Part of a small language model's weights.
Size: 26 layers, width 192, 3 heads of 64, MLP 768 quick GELU, 12.4M parameters.
Architecture: RMSNorm before each block, rotary positions.
Training: a variant of Muon for these matrices, 6611 steps.
Each number is 128 + 32 x the weight over its row's rms, rounded and kept within 0 to 255. Layers, rows and columns count from 0. Numbers have three digits each. The size before them is the row's rms in percent of the matrix's.

# layer 7 MLP up, 768x192, rms 0.111, rows 671-704, columns 96-191
106:097120133076157123078138093111048123183138116169092127126158123116161113161166153109094133134139091084162219167142125116169092127095176078113192192141113151153140091197134118147173052115130109101162151173084147076157094127148168116117085084074136121083143080171147127142070102160128098174
098:117156093163154145120207187156137173143147121134130141098119111114117156112122132128113114167080181144160172171159137072121083070131138066156154088162080099115105126121130133124138084122175149114109080185157091134132214121144156093169113105078069155117098130106103162129096131142174154121
096:200117221081155115129128123100066168143088116118133141087141116145144133157089098164068102109106120127154127165101118123159149165092145091149068083116140130174077102171134217076164114073173143153188128114176153147177154143095174107116129138130165113185106117154183171148138118164104100118
093:140106163130097091111097128161107119149150111054109090148156124107210146067146138117081098161102114169141107131097140167160149120119132094115072172177130120151136147134121105140145142189092051117132084087131168133080174139049123135174123167145114093138085130155125119108116069131154181126
109:118100127145054118121110081116180109122168133114090100114062123170206171135086093093166127123164155108129083137122117160057193123173107138186149158110110135131143121131061154181119159123105172148087116120160065062160142156171064140122113132133129145135140147141126169122132121145099103159
100:129163130094159143104124072112121130123130088122106148115147140129115146169131081169130135101128178099125053100108131097139128106122111104171118127114120183100083123128119115103116049100160137140159138217140165137138135134192106180128148181131090148145222160066124156104155145128156072156
101:118135123125163159114131074144125139110101151127121092068125107166141099148135143189107121109099078169137160149151105100103080169125110126065075132073127124124177166138126135145146148065173110117035105102121072092101168106073093164116137162175115142122142111117170193088150121078195155153
099:134170168137112163131128090105108110161123151178130104114170150203165142155102164126123078145144121140167072131151143149092166123181166097114092103126094091091161094183167151137085078142095129130104154102165132171057124037122090091125133145105083198134121106140088157163150129139091160048
110:087076185105119121095121140159142120094174096146247082126173117112101120130147090201176153142118104107109139110123153064158198141162172102093137127148100083137118133123122114117106109166094105142172064132153136151089132096135138119163095104137121143151132126142144180131078072173116124102
102:098149144115146167096171117124135142142120080129078137138132079130156108135122206164153142184146141123151176189122134108154117135112101079143155189075131133111106146148155099163139147135163128129135154104127148120160166083126113092095092119109091169123146146163099136129131140120161052122
101:095129135112093150179108172158138183139167103128153093118118108138016168070166153113106155068138161019105145150072149139173094099131148128083097169150102103145106134129147114118129124133117147148115088151192134115179112114115140146084147108093076139139133145094135130091147116122162120052
099:121167137111111100128124193095108124079090160152080151116206150118178121131112080124112107119163143220112123203128109141132108145154100098093082130191153122157069157135125120115151031113141095150139144158133153087141140121144117128148071123090097134159094132136145137159216146178097072154
103:077153139103106123211123151134144127129131123079093098100182097143146138152105090150204180096114136167168125091103087112097086098156104095119118159136134159178139190170123075088130107087117118106126141134136090164137099160154170113092095171111123077093136155154146095120089162075080150159
109:130189178100131128171150186135014113153188120116163150157153105143109063097113073130123130163120134180160124125154097178096156179123102192176137130146122139060131106135136102134079110134195084086115127180123153123151166135106126153128079147137126133177196119142083177141102151144123147175
097:117185131103166159121136179117096160161180112105099124051123148084161180152148118125102081131138122142116159160106172189099165169144089092190141152126092161116168134052097132103165092138186117089095094141078163138142150128111066114090138129118112114203083113135151125124150114146137129188
098:160113090140147162096138072094158148154137152083135078112115086126039122125170102132133107167118110161109139132082106120115171084161151110107168109140112149119142109137185142157110126105173161085087144100153120148105063126127158086151117151110119115128211112134110139135121096089161092099
108:093124122129150068126135135147115118135106109129119147108130137123154133144153084091147115097117126199186142117113116167113124117177060087141152126113132083189091162158099113141107124175065078137081153104171077092128102159161116145136180124094084185141120128139129140115190134152154108079
104:152100214106112163128130106131068131182100090140158139131129150111090142092154111116103102153105176184115103134159150122155112198160066126116149199135099135130128105096168113094131052114150126159144085090140132151121168151099162115141146128126141054192098074108147129110119130132142073154
089:070093190155197148055086130101094136139090139152113097142123140125110103151073114114068185104122099168131111177123094110090171125126138104151089095181149072115122134163063106072142128137165152142105085122109070154130139146092134147102103140156116128133133184192089153140138053132132154069
096:113133115179121161103085180112161139161137093139144116141143109072108136150149132120147085126188152116118123075093124115110075125125144066121120123138141111120119121161066114164149113152112102171138163151177122097135123201092185163138169081126129138187171059111106153089175054174152122134
099:155148158142118160132125124066159142107134096104133061116125143109128084115128113128126121098126071117125144094117119079134100150082131149073160160119140126123209102176123165160160133084102152154114125109049112160075158071129070212155106082190143113121123144155129117072149121125157094101
097:150188135138132108189160173153196095151123121150092082136139134141147130143144124114104143122151176097094130104187171102105033100149161096148187184137141134100135112131174135185136114109085141156153087153064112142090121177151180086095136128131150166151138146160088142112125111137118066155
100:144106141133163144158108068082094111052109143167168164127148103115066076113129117122116146064113152202123116134121160136116137102141151063126098132168111181116105154152106104158149162095077135125145132123165126133100170185051114138188159152147147192178141084059082134157061112108116128172
099:138178115108120154132081099146150166130119159144178133154121138133106083142150089160109089080116201098166174076166120124152137103162190093127090139163113089153090146118135073139100145124115139085103175199138184102139143165157130069151123122164123100136143046083171148122102193079118153182
102:085143158153111121037108120133113123089079168104067096128147105106094140087116139105144119069074127092124081121053122152107093180122071087106118150085106146096099174102111117142132126126098127099081119161141132132156140179134093096109132146117148143124177126184139117121112120082148091159
095:108129140113141159166120112121141075084131114124141104098123130143093114127085101093190196101092038130154126138144131088068076155130065165076131180113053113142056138139129127091155134119117161141124159117140159132127142170100170099104124165111148104115142129082125157166143143101113124145
090:105142151098090086138166126121116137156197173152122076107162169182155108086110124172175109107120108101091092125157103147089081164132107093113142202132105150102127157157120128199114111111121135115159082173122123165113121099126096132112120127085120097121067095119169146148159105115158133153
106:126115140127136118063111158103117126174117140138152077134181078163089161136203125132150107098155134092121136077171150166102116150116122154112107101087119164102110131154089112138172186174105117136128107056120142144180132141112123130183149168124070150121080140082175143143107104137092178148
134:031168144125185072110151152154084096141101126138097102077117154135188161131145116134135151170126107037155106073165192133100103092126116170124225133129169122111148119118125148190124137058125151115124110116153150151130094169154103123172098162122106127174159134127136167141189123123130144143
104:086093114121073094103135097080155154149103183129092111144147155086111201102167089123085112089087150162139098109132121121131105104166162137095110106134111135084114118094151149173144074072120099103120106138134073171129114143150106170159209097126151076084150136158152118143162150149164130052
102:198108111083046148078137087139117137141118134126151136131108069155210084140081139172163115111075091163147088164147150117158073150185068139177173162130122128116129107144083096061165118162182154207127130150124089125096116137118163117111151101213153098067097148204150120125091144115138102101
105:135156080134126126109149176122098145093140117142207112103108070093142144203148096078142114110111061117092118140048097128152117142086103135137161129090105121154102149098191186082071136111118167171162148127095108150085150165169138087134106133121163112140150105135107199092132097154151141072
095:137121181082102124137068096043131141173096054041138091128184134131124118100134130077156153110143143106160095151136105149140115180124146150125086120111154146109157149115150052168117148173152177129132142103074091101139125156076138197118139122134156141156088184185192132093176132162081096153
091:156118171081047141125098112128154122134156144117119075167122131146153131129178138076126139129166125112155080113153104111136159137172168148060126050141105179140076089134120134109162159118157134083108148077117069104145132201176080136139111102134132086144123166152132130125108129190147135109
# layer 7 MLP down (transposed), 768x192, rms 0.158, rows 671-704, columns 96-191
100:105191151115076128120167164107101122108116165140173091134125147161156146174189092211133160113093106143104138160135086161123117116104178161132152167165110160180175138091224122114161101117114152114140096172093050146124119158134088089148122108124100103105129096095157156165104149036126150103
094:170077150136119128164136171154130045109104153160100084137090128215150146155086059167092152156071115186143166117094125092137086164102179138176147081111127213141164153115140142120138095108138145114142139133181180101161108124144124128111133116183163151140169103109121176161090120153130164119
097:090134057146109139210118097139160102154135196107108154084124162112122157115097198103113174167140168056077146037153086136130080091083137161130137184139140139146193165120110133123132126098154115159128105140084131085181104144147110167128124147149179127080069124134120070103107090108104098148
092:127144156184138172148113184120148125103147137192121128106126123107072157133167119102100166101139154087137125172124099107100154114150169153094128151075142097141154221123106114090147159175133171110119145094105145186199124211099151144076124113136119155105194138118124111148060132069078131105
108:094181095124117119105173149158167120140082122045128136127134129098131137168118172135136166155161135097188144139101107119105121119153179126130158070110139132141131055126157136153148140113129118121221163067131125144106165103128189189154139134175122147128193107077123142176121135154120142148
102:142138093149116094141061157163131166130158109157122146130152134136130090130163152082114121163104183123139163130143119103114109077105140106149088091111061116114148147191088092204159150143141185123151073056146116104155147112120135195189102062114087216114099120114133118145129104157122139096
099:167209093170197102122127127131143141126145157175108090124115144137120142149152139084084140175093230120123144051162065125163115200133149134109154073152153080120137126128140102177172094115092137107085114146099030090146123109122098129185153100188125181109113129112152115126117127104168106132
093:119097137173098117157151112156107159085127075135154174134072095100141109091121083085165115115091109106067145074146103125184153100103144135169157136091132152099089067192115171194118169131104153153174102194166149106134153106166104184142140118125188125115153105143144078169095106088135154148
101:102211144195179151136097078113118176133099152102148152135109144139104074079121117135091142163159194120130136133129122128123159120069107140154155206056148107085144092144107159159123096173089093131106153155101074123166109152091119140078143159128140129166110197140146109125175151145065047152
101:174166147113155094115105127139064147135100098089097128154171132065121134089129086130183154123056165102182078075147096161123153122123144162125124148115109093146119122124180140075101207158111103181184147153136106133094183149109131149106128104126132125100137170154127152134106096130187146088
100:103147129118122095101128147162111138072112129116102082099102068161162132172074059173129113090159099164089139137146103135093090141127132099153149154156190063234186149119096113154117175102168067127118103109090090186158117078107123116137110151115147125101087137158141113103090205129126086149
115:124098154141091146131177116129138207088094166124055101097149078152119094101121166126136105102128132150179130114123135113127101173084168135109079103119128120145099149135158086130197132087115100087081168065153142094117057083129199126120134093063124168119115106115119126118163120112118144104
104:123165156141119133089191145061089112111113130163112117125146097126152146147077127096132079160132154152104127097067167144157099155124129157201107199158112056086085100214105116098126127121140155042144103168118116113070093100083123046173092174120120057117128068119108105138140168058132116130
102:137063083182063139144115106148131206121091120124113093077137116100151157137112080098174124100103104150171164144128144106185132147086143075097159162080158137167097212154129126111173129132091158098064124098144143117098102113136111100179141199054135109133071153131083095122154141192120116068
096:100155153159146097150124118129073124124114138118118130106141099102173159137085187107156104164103106133119148057127106177131153137138156117182133106055087110127120122144150100114066159167108185098138105149123129093142167139137094122097146166149105157143090113164116106117127207149197151131
100:141167198117139113142132126146054126132115157143160104105127114165141079182147135119115201138105142136159121099162128141144135160174149160149134103084130149110166172124080104105152119153105074136126151158091170111105170174062086181110127144134131127124123172143144119141122187112074122110
116:111167157172085141152106145199090049095114143134113107140070140099141131126163158134176092138148135104153182134142124082205118115166124110113182125146117112150123157117103102138125132137043118160129061099157172064142074094125101169154157162091156105157123172172073097105094124158105185131
106:153091139160127125098131100176090113150096092147157114106124094147120112073109122165156061186121099144133098157165103083092120127173096169155097152068119160106198153098122145114174111120108161057105134101181092170201147226151108116154104062140152114127177138086139151157129101190116095122
086:113177055125138101122155073164153087096131195098140171164184076160147118065124157168070084154142212168124130080154108069179104175123088125105139156095162124161090122112165095167139141146109190168183134095149135125104126131148077090159154114140130125125100113123117109145092168152094158170
092:076082171167131109115121085115081097105199132136124126171103093133162105158148066082147117110137113127140169193126130155167098141074109101170057148065135109113108142168140098155097149143172084116180132132100185132098102173122087126108160178111128054111049125103221178132147122082132153085
104:151169105162167140115138075157195084147124124151131147131160137091103153081112114091146174137165133130040056091119107150079088118168126147093106153145155094124114180109137128146058136129127132199128146144112168130100164066157127159153116120145132135099150126164049076143092098126149130145
095:116123112153142124133140154166105177122142125121142104118138137186190154087100136149199100158136119135128100098118098169131160077124078137087076127148096084151152144088146109132127125103171150128067128075190130137141144107139116159121105126135180164099148113056145116103092183083103195095
101:130153154111125105081084147122118136164184165167127129102127184166139131127113119110177113144140085137113158166175192144121102139106074131102110122104111097110122089085188134126082109154120115106162121109156187103104122094159076105099100123044147092112107139097158233098134103182121180094
100:106142157085200115169161152077139160162125198105100100137144144144137187159139114085152124119178117099183113185144124169125116138085080104095161102152125054152133108044175145071127122120139068117137106011140119138103113137148117169068130116105148117103089162139055127088164048125120119103
100:146200069083151110129171166150079139075137122118116120071120123185145111198090128142077142145147117182205122141132073105155142132120112134128172090140120154122141046143142154088110098079173072146094180124163104146099147139144165148119131125186170079149097140084133133135143079155145163101
095:094160129132090152091125062148145150193160151103144202133118184096130118055109131150138110109191192085118067100117103171102171118135165147229114128121189136085166131129106157144160104144090109046124109135150057035138092152100129131146156146144131184161123150131140128100140158114132146142
086:209163142171183128144100156075164129111110122122145093091128044160126109074081164101137166090146128094160171084114105132124119116163127139093129108149057117171153086193168143063124160156118161130161193082150119111081153163110149142079209123186167143084156133151110132113085159159047118082
102:147200129138124140137078154149143107099170123059107131145050132142158128131100161150100111103107132200181107054111134141109129162083122130123145126130117034167115144054116085120131092142164172108129159125122151198103104104126113118056130089098158122102167202179157159070137179128132115136
167:078100151150120129117118117162065138140134164153100113098119094090150157079101136104160145084125075097128099084133138091130097117079136143140163129104105156207096109088104161146159128113128082118197080156127146104110115194073093175117131158130102130087107125139147131071137138119157199141
098:133149052125187125131114116136103110147101106164126138125161149136088112104145130167171137137147140076192150192101157184167141077111102088115118061104126158157100141136117115063155131155159123138044153158131157063120157067111115132120130094132139152174151124095101088138096154129122157139
119:188107111107158144135133163173142060090125146128103134159120138168156144105154128117119073125111118149136122141163123133136099135142119133115138106101178139124164104066113140199108090149089115148122122094141139122085128168148106169177150078144171098150097131115164088097106114091168185148
096:106168116146155119145122189064115042143059098151114188132139063127107122149110121110078180133081140146132157138081143146143134110091175140208117166068133145140119122094130071105115197107117149110115135153103141147135182142152167083151121109181117112116127100094138139119134160137175102121
101:113103108137123157063116120175148087131120090096113159095108143174189158139081146140160142124129108067093136221152123140119145103154145130157092166158094094114125140176126117178091047127131070156089158102191142136161093067122208188100122172154146175101135104073118075156092211153181139137
102:103129115124199075169130118173161086120124119134137163138166094109131093110130149107151088088076144110129130147119073105137074105088114194136145163175138079189150145201114097066112153147112155121127085189102111071079130176196136126111152114109179111072148101111179144131107048153152151104